Weights of a small GPT-style language model, trained from scratch on English Wikipedia.
Size: 10 layers, width 160, vocabulary 1024, 1.87M parameters.
Architecture: RMSNorm before each block, rotary positions, untied embeddings, normalized queries and keys.
Training: 152M tokens, 9247 steps.
Each number is 128 + 24 x the weight over its row's rms, rounded and kept within 0 to 255. Layers, rows and columns count from 0. Numbers have three digits each. The size before them is the row's rms in percent of the matrix's.

# o: layer 3 attention output (transposed), 160x160, rms 0.0733, rows 30-31,61-63,93-95,125-127,157-159, columns 0-79
# v: layer 3 attention value, 32x160, rms 0.0732, rows 30-31, columns 0-79
# gate: layer 3 MLP gate, 192x160, rms 0.095, rows 0-48, columns 0-79
# up: layer 3 MLP up, 192x160, rms 0.0912, rows 0-48, columns 0-79
# down: layer 3 MLP down (transposed), 192x160, rms 0.0879, rows 0-48, columns 0-79
o61 104:134083122102147132089101137143143116083175156126139122162128136147071119145129135115118118183113094105110132162142145095146147127115156186145112146145134142085116151083157112142162151080167153147108120126155157065147124119143129122125142113
o93 098:158123088096144110098131098092080176128132137128112128111079098182110136127132137100128125132104133140097138129099143097120125123158122133131166114163114112145151118111109151121180134122129163091103130087122177075105129120167150166140128087
o125 099:132149153082105124130123077129138156128157160096143138145166109142140139159170147111140124171161119134136099091084148123158092115107128156142078148100102093162167134105116096137075133138116127140138135112113136085120137167104123118142145117
o157 109:139118115147122131112156013147158102141150142113086136160162159111155131112099158093150147112141134132120126104130083078131113110079146117101099136148145169110132136125111124161134128100133122140090120143146119111168149132084098099130119145
v30 105:098140121083109143142135124156126163118113132164176120151143129145151121122070123135157133128138161155148134104141178149116139108105155093189066162104191117136141155086109119155127132122147135133117088115090145132152115104139095134070132129
o30 101:141095114140109124159125156153124184174108151138121159134092124175105123128102094114125100130123091132173100155118115122112093120134164116116081103098161141123150121130129170110117137138109132130117072181113149130152124096123138090130095109
o62 114:096135130110152131102149200101155104099133134130126110104074135122146132169113106147121118124163147156128125103123125102086127158144130139122141157147123138171163107136101104124107095112096157108125146118093130134065120194177105125116159126
o94 107:145122163099133126103153179112130167187115156131115089137107160122129141188099146101130103080150119137135113133151156139165149093083136135111112119132120123142141138120101141162163120111113132142148125135151121192105122138113124109089114142
o126 095:112130118133120092103114156171111119118143139181121165109130125170122125145105119132134155110144117115135152133119106133127131137105160119116111099152127143082129150171121121148115116112123120123124104131144162156138141089126112061120174090
o158 109:153140110147164121117141208149134117093115120117105136145137165123120111159128105141145131151118152109157106109104119156134117136143075135145174118120096114120111112181117146129130110140153124131114130147128158074137152122158154191139157127
v31 095:108128128097103175133191155120114138158150179143123137121145106119094130157143147163118132122104133160163121060147114118165144091135143130117158172136138174098165096087105156125155139167135142157135165127139137128143109095118122130119143096
o31 091:145131129114140117102129125136103112176147177126123102120092136124117099145112128089118107106114118116136137164093146145118101095078082144111163176139116092101147141109114111089199150157128116139132138158065113126100122084138152119105166139
o63 092:112154095083117111104129152096144103107170123125118146122071132110143101144098127162152124153107103136145116167115117078127135116146089115110174153219136134101158107132126164109120119150155117110137102170140157093129113133091117136086132152
o95 103:128203134127174138105132154120099144132053109132118106137122128161144121136144131167126163145144128126081130167143140086132113158138079137128145125144121191119136112105068128120141143084117120098118106099157118126114116157167171160140154099
o127 092:115140170152172134096114121145127128152117127087104138159136108152145137100122132107131153114162146161111120165135134156120097137130108127169130119103090121154153144101121127160062157095175103116174128145125101084125143147150146117143085159
o159 096:145143148167099113119122085111103091110127147125095130131104122108178134092143123165139147143120162136123108143168089120102126139070143127128134126132126131102141163130136118104128120123146136127100139094124118086170147087108075140098105132
gate0 105:096168123130145137121089142131143178115143137134128146150123133141150129111167139124140110131118113136091125174131144110167191143129081096122090136109131132133073125068119160172049137108123138106133114155112152126110146132123124111148110171
up0 099:151144092139148135091121122135149114159108142148126121145182132142118102105123180099156145151160109139091152114147147133103151091152124142127169128100076131110144128134183161132177152130112148163129117130144119136140170158119153139109110112
down0 100:102097092119112135129139142098131083156192133126122124189119153138138160129125103125097127139145140124123074090112112119196131111102084105140117132128088153115110128132145123147102129148197106126160117155082133122109199123096135131114135141
gate1 090:108146145141130143082136086125161124135174139157105119137155130118123133120128107107115125095098121144087123131135115146137111130079135142104111125100157160115116088114129114123112137121129167147098125132120151150169148197131109111148101143
up1 090:143122117155137161084178108129122136090171135150079140141142135126075144101166133170138118129101151165137184133093086110135130134129171089112141122104134144159114134116132159159099113122097163130115106177129152128131137172151159126119148113
down1 100:159106155142143114110143189126106112095140103148134137131214152133169104126155120153114180111093136166125139167125131122124130145139134135143160105181173139141144117153141171127119117102136155132109116084142187063144142160143131165118111123
gate2 094:174185103126163119139090148145112122119104070118122133132131081180159120154091134121180126136111120095138124125152103137127091118115157158127115142123085114134152117110100143076124090089081167124104107120121156113131123118124180106139122134
up2 099:107106069149140104133101118126139120132156127139107144158175139124068113131152169142093126154116097096122132094137121106134087129140105177103107185119123141096111131144095118124111136146141110115133113145170136110111117143106085160142131157
down2 101:146106121134085146131163223137137103109116139085115142113133096159111126112116144148128152140113124184132126123134115146153125132102123098110122097135117147147160135122166134136117095150150161149121155140059086152148135105160106120116122134
gate3 101:146143116129105143099108106119096127113111135106128120097109116136087145147183088118148117118158113129141144107126164099165121127097125125094162092145170126125153083143113120147141097146084153109098132154165142117130144157100128115153173114
up3 095:105115135129127154107137108138135125193127175081129113136128103090098196141164121126117104123147142148117136091129151113160118099106148097104125122081089124150111095089127101192148113162151123146120130109117107154117090125124153161145130103
down3 105:142084092149147166107115142108130152151112118130135117124136163122084124110150109104127129119178123137101140130171170111118141133106133148132100098144187105141129113132166137123140089150148105145135089131146102151133184127144125102130159114
gate4 096:133139117124122117134136123131126091104107069144164085148134103099135145098160079128097149135114149128160137163172081151107126162089133166123101117106151138122124143119144081117096119088143113145128079108142143111111130148130140123126150173
up4 104:142112166130147141146131106136153118116162093139122171135091116096133143165123141078134132111125069157128102115121121142110124130173151162124149099132143143093105122129149124125073110127133144118103140125123134129155143139122097141122164098
down4 104:131105134134158101158128072145138126082138135136095122146153080086128110126155105122137135143157150112124119120169138134088119121100151145121104125085085104134113141147160126116116157134117129123140135069142107179173181152123133152131138110
gate5 100:098118137168138140097140109173114098106118103152134150086156156161193109147132102130135119122170150101152148099172126115161095112154104168114090135165116124117069156123101121084131111125136156130156137122114139125145152085130130132155121136
up5 101:129147121145135137050113129128110098129123119125091163127102101135151162139129134123124113116121126059109166122172129134126124114136105149116140111134185122124144109111099131120145198146079138149139082131121185117149136103145134112130135132
down5 100:138128141121131129113109197191147111088159146093134112132109144113144175094136168133126114099130127121123125125114106181074132135149179115137164153126133130157138112138164121126113132135155116125183137135138131087139108120134136137130135147
gate6 094:123116147141141106139195137128129136111157177137182146150133132140125133130133125134124116110110139117073136126120140135107145119170111121149174131114142138071124115121095131157107163125123132126120124090128103132143123114137107107101151138
up6 099:122158122140127104104099106124117120131103095129122111134123112144138112114106169162102157144157098156108131108188089097143138124152110071093073146086147109120138101113125169178090091131124167135138081110174098127110133184096101110141138150
down6 099:115132123110110100121164104113154135163077125149094148106108154136115170108145144156135158163142107130147160111125121145142110124061174127092154148145132173104128164156136132105125142132136071107134141121165126135110104130141108123137120133
gate7 114:122164099100120102142148109108112093098124138136112113130137071142115110131156106156136188160091143129118140128122093116111131180117147120140149108151122153141101143126132081133106178122107191126081094141154129110146113142121114165141137146
up7 105:119109102104153125138097135142109123140131123110108127119108140119104143124122162103134146157143129137123120150110129150129136124183094124148156144128125110133144141107103120097124115118160089113144124112158127121135105112130145129166153087
down7 106:120117173157130112121163104156146114136150130104164142098159138140148123129098134163119099109143116119143116130142099112180165130071117105080165110089110164122117147117145169080135102150137086133125174129114104153092201138149078097096117137
gate8 102:110092117085115152152143072124081124122176103123149118102111114131145124103125157124122120121134131107142126117125086130159123177157134156124108091102123083116131154138149128115106127090122174132115173101136136137151142122134121134152128137
up8 100:133111144067120100131134136128169119129128175124114156143145131082141084146100129137104098103106133110087130136146178098159184156179134148144108149112145121134121154133126130117145083143144126094133088138111144128120110183156135118061095135
down8 102:130116131098115106147123050107124128114096141157129156119133173139170093134092132118106086108122090122124144139128147093150153153102135122110095159107123176157144128139127108116071106148157131136121107154110134114123153123135093142115119137
gate9 096:146153162060176069156123135086144095099077120131147125109133122141148125134130113117131106115091115073100111154152121103129137148137096110157106134123102130122080138100082138109116128139122109117140087089124128121117149122151151155125096128
up9 097:082110178108101127177143128108113183119144119131133118143143108121135136133089153129111115157161127098142117149127117146115132110104164116156157152138115165124136129137148135108150160112138139089154163145162106127149148095167107149106148131
down9 097:145139113184137146119139112138143120128133142146159099133135081127153163104144122159155148166097136111106144077152121139150117101111150112135119091121166105114145082134146108095094130099066134158106119118145125131130098125117111110104174141
gate10 095:115131148091127103125147133144097165135151141151137118083097157128119149163106110126128166102112122121083156141112105122205102164104145091118143080108143148129173149112134117111139156154123095129120105117109146137129106149127130141118125110
up10 094:129098100134108128096132116128130138137113135119162109106107145118088117127134110160107151153098124099141124131125146108100142140135121139121184100091151126105144117161206127129179160107142118101154187155129105117140154131132120112151123137
down10 095:149128123130108100115120131138154146148137141084109148116124131084089141129140129133123125175136134126111118061146108138086109182135126154155136123128154153107153184131122103171107103172151099128103169153120139114129086120114147136082172132
gate11 095:065123132084157130080119121146090099145132137102126132168091093109146113125122143145175128149117152191127154098134106116118104109117145120091124157115147145142141175099083129151108170120142127121118150095142175128134122157134091097164115150
up11 099:089064152133123179117125107135168090106138102132102114154135148151111115152144133186150153146158168149131147100085152111140130160165138094129141116128107158152156169132156125162101112133151078116137131122117143151136088138113132102082144131
down11 097:180106160106141099131153103121138098154125131139084130113147135123109137097139093155159138093116133117079116088181109166111117101133138153132176151111143103109109097138139130078108118117085142122078151156127087161098123175127112149112130135
gate12 094:146087111111174116132121118176116117108115108079189143120145149156102127142100156128126108092112145145121158135123160090164087195156129126093132146135109126117155129125100148151148133130137126131117106098119123131143148130125089138143126120
up12 097:124098114117121162136106122148086136134123147136141168128120140160136145112091136132121159170100126105138116091104144116130193134102130111119116142107095151136142112131069211122129119133088128127132121132146131153142076134102067113109101135
down12 099:145168122147119137124109202123120133135113149126092175101132148152152140125157135101127126155189075162108087150127113157157121131126151147156099075127105180142159122141126125125145148078116128105102143137167125093137123149145143116122155096
gate13 098:126099136145159126120162099137122167116119089142117114161122101174089150114153172131102120145133141145152146104147158128109176137114137092095123152101136110134127084130116115177114083103116109126131170097121169157124122137091085165147084121
up13 099:109096154183115149105125119138139115155107099135161116133072101167129162135106122157123134138143124122136076134106068139177115122084091122118146132118137155149141155100090150115060116074122137125153121106142132123154135166130112095121146140
down13 102:123102150129097156111132109128167099104137129135160120137118088112124157150120136149145160128147121127149110126155083128131139106136157131133156123096117173122104152124108109139073122106131173109091093152158139072135110130142165120098130133
gate14 102:185128151122110166154128112163158118139134139142139147107105131114165146121098104153079120124083072138156107153139118108099128146054139151079123118138162130138116122128090119115081115132107107134092108101136131104091090106140115094113105108
up14 104:162147108133135152103172141124147150125162156159167121153138121154099149102120098102106117126090138096089124130126132139114151099105165127162101106111117098127143081117155199092138103117103105131089131158107119148103119124126146122075111133
down14 104:136121138144143104161120122160142158104126101108115107099123141126082120171118132124167114113147136130162133101110113129114151107104081142134135173131146112152146081107095067106141125121113104116100121116130094012099100138127131106136109148
gate15 101:113144104113139126145139119102116091098069111116166135137122141146121069112132122184135146150126132137151171099135109130122134175106140115148175124137074137101181118158132133159118149119108117139156134103115081149140141126135146161118164134
up15 100:162104109169168132116106154122127162158122164138088136125141145143146136130129152163133142153155157129144138126144123154118132115114117111110063131150107144152102117117148152141130121170144112179126136089121137146094084169126111145152089111
down15 099:112133148123151106107134157134102152137119198139120140096113098056140112165086138135190154150121157133090123169111101113153145108093090134108103135123119118113129121083149078125107116068098103155124127182179107068143125111149101133142128130
gate16 096:144113141108128108159138126138162109162093107146152122147146098161151142151093143138116150116123111106118160138135122125131128121096115143123076132155080144087112114164126092143087169165090096117144157111148102134129082140102125150116093116
up16 099:157138143075129136116127143158104118112093131115111112139110129128180160165125078097096148172096105086095119127141107108179169134142111100153125138136106116109118123099124150134142166149090124138104096129109180123170149132146179135129138165
down16 100:129117122145137098154098132119158136137146127076092155125153137113162132133109187192110124118135144134140126122140150127107158135134134147091139142115125090135138122145116110089127132129167135112135131132118111136098156139104140176145120118
gate17 099:141128139136120129110146092154139122128164061103147128116090086150100099155129080150148162130137174143105106088124136087211144108096131135148143105104150131128144161152103117136057123136107107159099101105114159137159136145113121112090096126
up17 101:114125118126099112142094129103105115115142082149145126118177089137115115136063110096152103102077131084107075149133128113105108107118194154190134124125140131114123156110163129159115138107101121120141113093090123113142126093140138134150112109
down17 103:148126132131140143103142147155127121149167146117107149131153159172118088114108104114146111097138125122134159148197104153101103094137152152133120125175124077101140168122141101130137127153093104135107125130105111133139094081131138087129143104
gate18 100:088156188128151173140132150134091136164083138113102108133136120140125151150120116136147139107127167095158129121159110151134135125126094145103109091141150107110107156112095071100153139145165086128124140131116104124097158159133140136132119128
up18 101:118145134132083155107137144093183088187114160110109105127152147124112150134149088114105135136139142088133136137098096115142155127113108166124108122111130153116091138118111087139175086119147122147140114123086111108129160161120102100151096127
down18 103:162118115130122116128114080119121102122145096164116077133135156131134106147119125113114131170130133120098131134145154121170105121138150153118107155156184159170100166085116109156119140153096141109108151122125128179089122128162163136104102133
gate19 091:110124140112117152134150111124149168094116103138145212149119136168126121090097123118158172109113121113130112133123145153109168159105121118119142117145135073127140157131128154104135174129108089107138154068123088154112125140123095120150115097
up19 095:120152104155070157129178119111181129146098126151151145128104143146108108091084125125133168109115166107124137144107131161117179154115118106091103111163142092119144170139122125089123155154115082148146147104109115127127116133113080124156139088
down19 098:145125160160131137104159218129146127170129151159128098147160134130115138108089145118125168099126108106131124153092105148122150143148118129112169144137137141136123148116107127132114121164127143109094136088165117120104091127101142119131140110
gate20 094:119142187159145098154160110153085174133148094182125150103151107154136143101122121113144093120146153103160078135133125137140123122127124154139137117106099119106138165116138156100162131160160124148105110153148116134153098151109133107176122121
up20 096:080080107116168109116126124107124135104137147105117115140112145178071137157138140142146137101119055140103120147129149123095119142107099127117128120125139138114187133159144154150134102119126120140125117147132138135114136161139139086101062153
down20 098:149115110148138107124072109113110081147114160111147115117110095133128123134150133116129154143156147132152124134135103077116191136076094143124110111141129147153126132150104131129113120116118087101146124165114146120143121123127080148102131116
gate21 103:121132079134121139123150125128173132090131102137122135133102129087063165139132175161120081072110097176153102108115142155103129138138112124099108145116140130123137136168116100099118131119146075106112150142135124147130133135086119115120159152
up21 106:104164172173151109110127155096085151130140130130078170128118103141124147134108120112155147155107112128122148121132159142138157107168095095148157162151125180128118120120108153123151137092139184146141129122160118130147130089128144111118118127
down21 103:104154167125110159104137115087159129132105080087136109146076097194140113148123083157124133173132098115151161133128141098098146136122161118152133104129148121109137147104148149133135115136164157122105141087154141112109141163147127133150113151
gate22 097:087097079156168107098157108114085073156159101121139109164118131113129134132123155128143130130147113133121111125125091138098092117149184161109081145110125114110128155139138138139146161125129115141144138098156137151101111154108090140169157112
up22 098:131122125116113178133127130134128088121115144166194188134131125144088114137099149147114110141127126136170129102164134129124080119110074167144184099169146162096128121153125156138146106145124119110134165149156111122146092118147107106141111134
down22 102:129114107142137125168097074150130127116122158127121082129132127095129155153142161137148150106118163135145155113130111118096173178126138104110166148133149108163132182098088120101123144147107121155124119181102089116156081141105135120130147148
gate23 097:096098143074168128119122114122132116195162111152152165156128087107120139110131146142115122116125109107116108143136125124089125110108171139142113111136093145093069116109141124150151143126124158141089171127118086150149111138108143169109149107
up23 100:114125122152156148072185121126160113148140137099200123139165133123101178123125097161124136132143161108165114144128122144155117103129137138116088151099147125123100137132164137102138174109117106166174163127130124147114152135136108128116145131
down23 098:104074120125160117155124122146151137138154124125172110089143173125109159124102135101145104119094172135145136128158181174155118148136160124123125155103169139075130112068109143093159125120121163160083146135145076150127142144136111114105149129
gate24 098:102097109111127113119162116112124128138149124190125180108159112043090145100117161146104101102098116119108182105123127175132135119100145139116140110142150129088106083123167117111117093130114091134089128132108178138123173118153100165118112111
up24 101:123147112103136100142126117139093130119147090127119115113135136173157107137084132099167153113127081113107136151085155121150111129137125131164109125150112137086147107117081101102084154098150122117142114124117115119166084158155097165138128152
down24 105:134096135149138147180099090117106140117133118090130091134121102118169097145137113131078173144103123148154107136138126133120135118114127122126153128109116082151128179122140133120136156155132153140148131119135105169125082106127139109102110130
gate25 094:100079134117127136137157119154144170141135123142145119139132152117153107135167113118116067139136060124071126121138168097098125132153117126133122158124157123124110125126175067137109138103127140095140153152152124136114144125195116136121155149
up25 103:132143143095145183139114125118138106134143146116121128140165155134162118149072138144106139119116135161109111109103111131114144167148090123126102132112117138138081139104099105109136170068127133113119118106159103147131112098151141139114135129
down25 099:130106136154110142113125136095138098136133134113103102167101145131178119124116102114103121139123138138141119114140093133158104128100098113116110112104145135135147128118123113098126141149161165124167138120119165099144155076118109164081173175
gate26 099:155103120086153134164122129148134113129097121069123145109101144170106115130122099134141102126155130150135151139095083095146139157117156107100116128116122142113156119168135089121137141087140087148139113154146155143138115110106095126128164142
up26 102:095110106130122065105108140133157113173137092150145135141143097164125126134125136158106149134119148127095128115138113147131147092122123126131100099123115143101137140152124142137144156045144136123133103122103157141158138149111117084138097124
down26 101:169125125168153104138117149127133079104115138144074145144163130143137150128143123148121129151118107139126153121127125150152109126180141083172127138172124119123068152097123088142091138090120128113124108165134130132131122109109166119133104143
gate27 104:165132161115107163136157133134128122110084120138167152120131094115111083124186163143151149116119158148121147151109138125142071142135106149100137113137136109135176125178114113102048118142111129134139145107108105128146124147115077140100115138
up27 104:115096113131101151146155110105179143177131109125158126139145114081106160120116134102091094086193133138147137127190107122126139106065146136103085103124123162118099076138166128164093110129139134186152104105144145129143115142138130135103159108
down27 102:116124122112160132101148094144145130135127152090175146150104124138137120113155150135086154173119120117090130159150132114140107085110094105140144117137132148135151131176157101126126091140084143160135171158113158147170130132086170127115132148
gate28 094:125107128117118135117115125131131103135171150130094128150108171063138138125124136135190117110104108160151157138124083130111119117085147123104130108121139150069122134128141105089072121079141140159093116090103152117168131092140134109104144146
up28 098:117130152146147150142134102094110083137126129149113146106138143143148126100142081117167119097091099133149171098153102116120119112139121104131145104121143155114118134122155126115094109116109136114099122123081110108127109159135138113101127152
down28 099:130129134114122132142150132080150139171174149118088077119121159145089162084124121129100120147165138146105126114070144142095152122096126137112138121193146135135128119143134155136143143102138183108130141118137128062160134105138130161154123176
gate29 095:114145152112071160149113114121141061140135191132126130121125122050094095123120131133139100097136128089064136115104112129141147139093133153109095138084161143116116155152124102117123141100156082135098176147137152119131174118149122097125086105
up29 100:135137160167103157132133104082088111102138141127130129099126138123107116121115084154091144143137169147136145127125052126126104140098112118183091104133168133103129093148126155136083110136130092152095119154143145099177170111103150157166138134
down29 099:107145146163151127136140152133142138119182122159126155125133065156119116105138103128112149132162154179129157126159117132098137123154137127188164098176106139112152110122148188123110125143143097153127113119146154069103178121121135131111121089
gate30 104:139113094167133076137138141131107145132152118154149133175135145132128134108137163174117112170148115120182188107105141142088099113129118146114092154128124108159104126135140166158156073111103135098125154136113115153108123117108106128099163147
up30 100:136140146123127145136163143118120175092114139106132092132165139116161171135144115118152095110166136150125094143078156113146128131142089138166090100136108186157104167125116140175133132127138114109148172142134138141133119121099153118164125167
down30 104:117149134116182139142118116122103095116130117117120137106138090142042108080133101149136163117090156137136134066116106143150126093119118149110113092160123091101126133172075129099103112153089167137126152089133106166089088132184173140132141137
gate31 101:131111143113166124132146111147149155090152122083120149130104159129091161132151107155146116134150119161119160075113147120150119150148131159099148100101104126158104104147141078151107078143140145109112152103117142150107122199124140116120137125
up31 102:127153131084145127116128129079159098110120104129114115185089107172150110126112153149137161157114119117168138164146132123117106135127090121134180185106160136143147130178108151124093131107127143135190102095121131127133109116112135101115110139
down31 102:113128117147154146119089194128123130109093113099117105115097112141166131155122133103113129095135111141136137097123158074103137130107154114149121082093106131174108116107084127123119117120128121125113095130119106126136113138097177129150085118
gate32 100:142179123118112109136154114135130140144100116129158119075133115108126095153126158120121122131084110081094073103100185078136124134114089127130101160148139115119127115144095124141103104121127121117144102128121140126129141140128144081102079175
up32 102:124134110123156168145120121139140123123143122115178125099107140098122112185131144151146138133096161148109136122141141124147125166090066075093138132141131184130113116127112110111122159105166167104160136180150096134139145150123140110090125148
down32 099:119139097089118081112138124113162115147110127122139137150163169146122176107167163138098160132130111081149137165096146079171117151186093122135130091077144138135146115120157136169138116110169142129131128105082114137109139123143125131159117109
gate33 095:147149121103096117144160126125130119133127133129155105130127164128098134147161077110124109133105147137138121108129145167130154139102164154081149154105133121156129131105102095136088132089133153129153159130142140107133121124142097128116199123
up33 104:120133093122152117143134135139188133151143062117137160117170115117136151140137155193177121146160110161170151122138144123096062135151123115138136139120110096164163136155128136151160117114124153131141167132114136127123105132135141128137152141
down33 100:128108109139158081135132051060146147183144168119143148160121120088127147120156108135113140112123149132113125092144193143127142099147109148119126124107107155122128112115083149142175112140134111128117111100141113186126157130120119131114114149
gate34 108:122172152118136147135137114165176138087151117138166155129122150126085107157132117142141118143135127175142144164121153118112114167106108163106092102121151125132142142123116110155128104115120111114086185168111146126126161142102083065112121148
up34 111:154171126150121146128143116121121144108181132121115156146119139152152152105137109161151147148128129117187148154132135146107137162123126114112134096118151094109099117121161132184188097121092088125071127139081114135125112108102115094136163119
down34 105:107133109092132146162090233088137122133127128125113165106114136113109098137127111146107094107140104147127105157159132140130149146146155135135157152154130106124140103099138177143123144156077129085104106135117146008121111173132094131130136120
gate35 101:130138090117131140136101107117120135115053145149128122152142081134128176101150110160156119160100134134108135163133181169097123131131067095155133147103126125113152144129088122113132104139150123093137158153120119125136133100128105161106149118
up35 101:108107092136106118097088102083139109131115136114140115068102105173138142122126105141127083128106122157094126131065152119114119119152147115126110141118159125068146145155190092153119119142133122095119140124130149153146189126169084104120117096
down35 099:113143113173108133099111090112143106113106186138137167128141096148165144082174113161177130142123145119134125177105130122135154102099093140152135124113172123144113157140135104143087153128138122109130139161089092133135121092175129154118127117
gate36 108:127141094183131148132132135140129146175101142139135145119155137166166161149100130098161126129102157097168120102133141107135156134134107154114135146111140091150151190124094125131102167160133124111161133138170145124119101164129090107120100079
up36 107:098108136166115141138152108132094110140132123149160183165148120128184147101106148113143083134096145114171135128116112126109145100119147156100141162101118089106120152078114108096122127147119123153102122146125119137135155112136115128121090135
down36 108:121155106122114158135147255126136134142124148168127129130169129121139124109144124129129144151117139144169090116122098112146133139123131123132105125190155111131126141159146132134149147122138139124156123139151129040131104151113137099139136103
gate37 095:138187175132105154118120137116134117150138115154168129113158141137183145130117076115133134062124104101147119126154103095151111129144108127112106102107104142119173107088103119125118121148157101135093118105106136143121106141135129149116106118
up37 103:119151125166127090115158095084078145135125109146096127104155114146132121113119183173107117131106145111131172139094173110116110107138139144161130141150146090132141145125138131156152102152100146125145104181160122152132111098133143111134102136
down37 099:105096175172154166108135118131119146121112111149121150133110118137154097152189120155125108145097079165159137139116100099134107095103149171123112145145145102146171133156111102139145160125083082124118183126142131164104143115150174102119123137
gate38 093:104126119154142086144109101136157140154128124165138151092152148083111116125153125162076096076104137107111161127121120133086153146126172105131140165103156144147114113089125073110103146125143132135108160120133105121114173100113123090096129065
up38 096:152113141162125132113145168106104064154164117143152097106132084142076113109118123073165151164151109108106093112148144135133136142116097151097149103143135094102142137136165186140140137099134122110144100144104138122159124145103147126096116171
down38 095:087127144136097120108145078129086138117164140151111128112116109138093133148102080124127095160099113093132105134110142132155127124145095180136103107177156132082165124181129104115111152145145102125131136123093136165141108144108101140115081150
gate39 097:103166184147122088159148179123103120150129121139147123123124151150136113144138121085115115098159120094100091178138113133108145133106088095141138161125108142090118124113176114126147162115169106129144120162136069159149126180120142151135121143
up39 101:088142138118139127203111122123138135143150157122138122110114130067148131141127102112073105150145145144092148104128138147136144107084155120075100072124116133101140090117152108117102125114095156086134150119126133122172130148112137113157176117
down39 098:117087161104083160098099092142149142065142144106092096120115143135155095146111149162130154073162088132155155150102121085164133130147115125133105139103150149142147173119122128130181127137132112126131137120139135134116127125112123139173095164
gate40 103:138112132084108164130114110135117116129115111130151150150126122073150117152114146128120122129106149099135103091127101125097099158135160147192102158143127183133136158132146093117106151137114127129165123128157155133108150131149134128124132108
up40 099:121089138142156100146150160117084152138127135069136161108112094142089164114169120150129111112175106140149142118141114149127131131131124110134156123123178163122101090081127116120097121109135140154117158109102096144101093129083126139125142148
down40 096:143163126101166171126076115098118132105146168105124091125070137132084109130070132143106126143114101140116163153122150095105128138093153147119095119137100129130155131126120134106148154145182107115116132144119124110107134134089112164162075112
gate41 099:114097090068145115129097150153104085172164153100126127094135110117141120139105123113110108130120153115104170090110103096121060111142141128170119135113123135141106106102132082160160129115099177131084125132133161119137168153119139116115138074
up41 105:095116137170121200163157121118158150112088144145159116137155154083126131118130147135146121098111112159107122108125145118163149141049152122096095097118120085121160147103154071115104121163123082098147151183112110137151129130122100098138140137
down41 101:122123132126113098148127119163104120102132121120142158148169121105129140130143120172129113163140193111127132114135128149101102092106101142145105092169117127157155142146166082102140098132151162155143120144135157113149077143137116187144110128
gate42 100:134177146108128123089097132082131151155110149136085132121129099078149139165153107139133117148137112109114150108125140094100063116094141114134095136102108178154128152124133106142123131176157162140144147125159153091120117177146130141193157099
up42 101:155137150102116139141117124094099105106089151133136133145127148117152126116149095136134094113143101065131141128137105153097127108137096170144149118145169127125139167095204118170138114189141125116136110155100078142127117114158139103125146118
down42 100:153136142131135115131156135158139127142122151094103129133114103125198149153161132169118138161154134161147120142080153137146105095139122097101095137074112183111141157144113116146112130143142160131140136131134158139129125093090097096135097132
gate43 087:120143126118154150145134143091114112104127144151214127108168112118062111139131104120128121130079113111132084143177122142125154131191104164119108145100130126094144086151166110092153146108111084117107185145132102126156150170133103153100101099
up43 100:141146155140174123133130135124121148113116118132127127191157132120146154096144134155146133101151149190182112144096104120093137130118129125149113099133110128120124147141137146162121125147128084119153113145170141134101161177144132164145138121
down43 096:146117078112165136132114207085134105145133152115162163098115135139181147116154137092133147121143127106135130153153162189114105108158152118142159127109130203127127128126147137148107120118113128160118134133127092151139098154172116132149145129
gate44 097:105099080148119144133152126127169129150114180134133126146124127101117166115118116142104118160137124146121074154170103105115154100143109122170097126103133127151107132087060151126118141134149117114125128124119154123144094127102130150060131080
up44 093:120125103087103106154108111126191132110135099127162140144133135134114098131102150095105107171076100145102117167118133135119140136114087120152110136111125125106135153123152140124079122138114127096102120157145120126141130121146108091086098120
down44 096:123115121142064107144118135117114124130148164117154090148117081164130133153122133153114107126141156146152172131116091151132111114131132154118138137112127135160083193122107107148128119135122121071100114116141149083081127176113171123139139140
gate45 099:089135135127118114085106096156128143109134121126091106169077133137127129112132150154143141157099163118085145144116093120140144137117127158137143149113143105137173103188114132141158177111144154140113109122130130122127139188146105101160123091
up45 096:134134181144163117118170146169153104110182111162104144124101149126153135121158142067095119099127123113126150167129107128166139126142109143078117146106143156138112126113148139146086136094116132115184119177128138143138138114123100097126132172
down45 098:094101124115115121112107158164103144135136122155144153121135158146132130137090137125133117138108168156117111186117081103130148127101112160141113154145134175136130143108138142162124122165143167149140114155139123144154161138087096111134147115
gate46 103:128123127129115107136149151089154131132127110109151100165167128067108131112134131111133094129071135099098130069145173155110097120096151168117098174122119078115114112132144150129116142150112136101112178148143135134127172134143121123103139117
up46 102:123123150177140118119076123077152137126110097120082116168146126126139104147153124138129155128100138104089121165132137133111098108103113152126132130137181112114134128101150149135110129110138137106133079118190147117133109113159113149127164149
down46 099:142155134100136157121132173112139121128093091093127103123123097148184096115160172132078132134171168119099159124102152136091147132150114140110147125128146162165115144123133119150143104096123129114164116127176129098139110146121196137139137126
gate47 133:122123150172121131136148061135159148120128086102100125106125139138134129041154095104158132122107185118139136090121151170152126130107086107145139132065086115140108129075139113158149113132128104152123112121113127201106111119169164104130163147
up47 089:129098136106129140131139073088100111127121128079131068139142132153114131100118120168120102107147152121149124120126160151133128126095162102124122137089114137161141111132122118133132131130145119145161122121146127195095127141172178130122108178
down47 094:119139122127113125132124255108090112142119128165132130137131124117122104169096134145123139114117152124136113146126128097112133110134157145133142136188158126112129123133118140136151133135123136118133126136152131005158134129105106150121124113
gate48 106:117152137145108087110124098146148124068095129112122134139139082105138167101139138141107169150110142090122174063135148108096138131128151126135131111116101125122136158110115139131147134153145122128111124158104138121133139156142146109171153099
up48 096:121138132155086091121126118147153090105096147101137102139145083091138166108146132118084163140132132090118141108121163112111138144107157103145148103129125117107161144121153143144133133125170128114118121153105136095134136141144150099133162068
down48 095:130146090107129149152122255082127089133146146134119131097107168143121101109139122125158121106128139119109090156151106147159130108151119158094139140157117134140121110141150120119121142115124137148135129155146119104134120145133103156113159162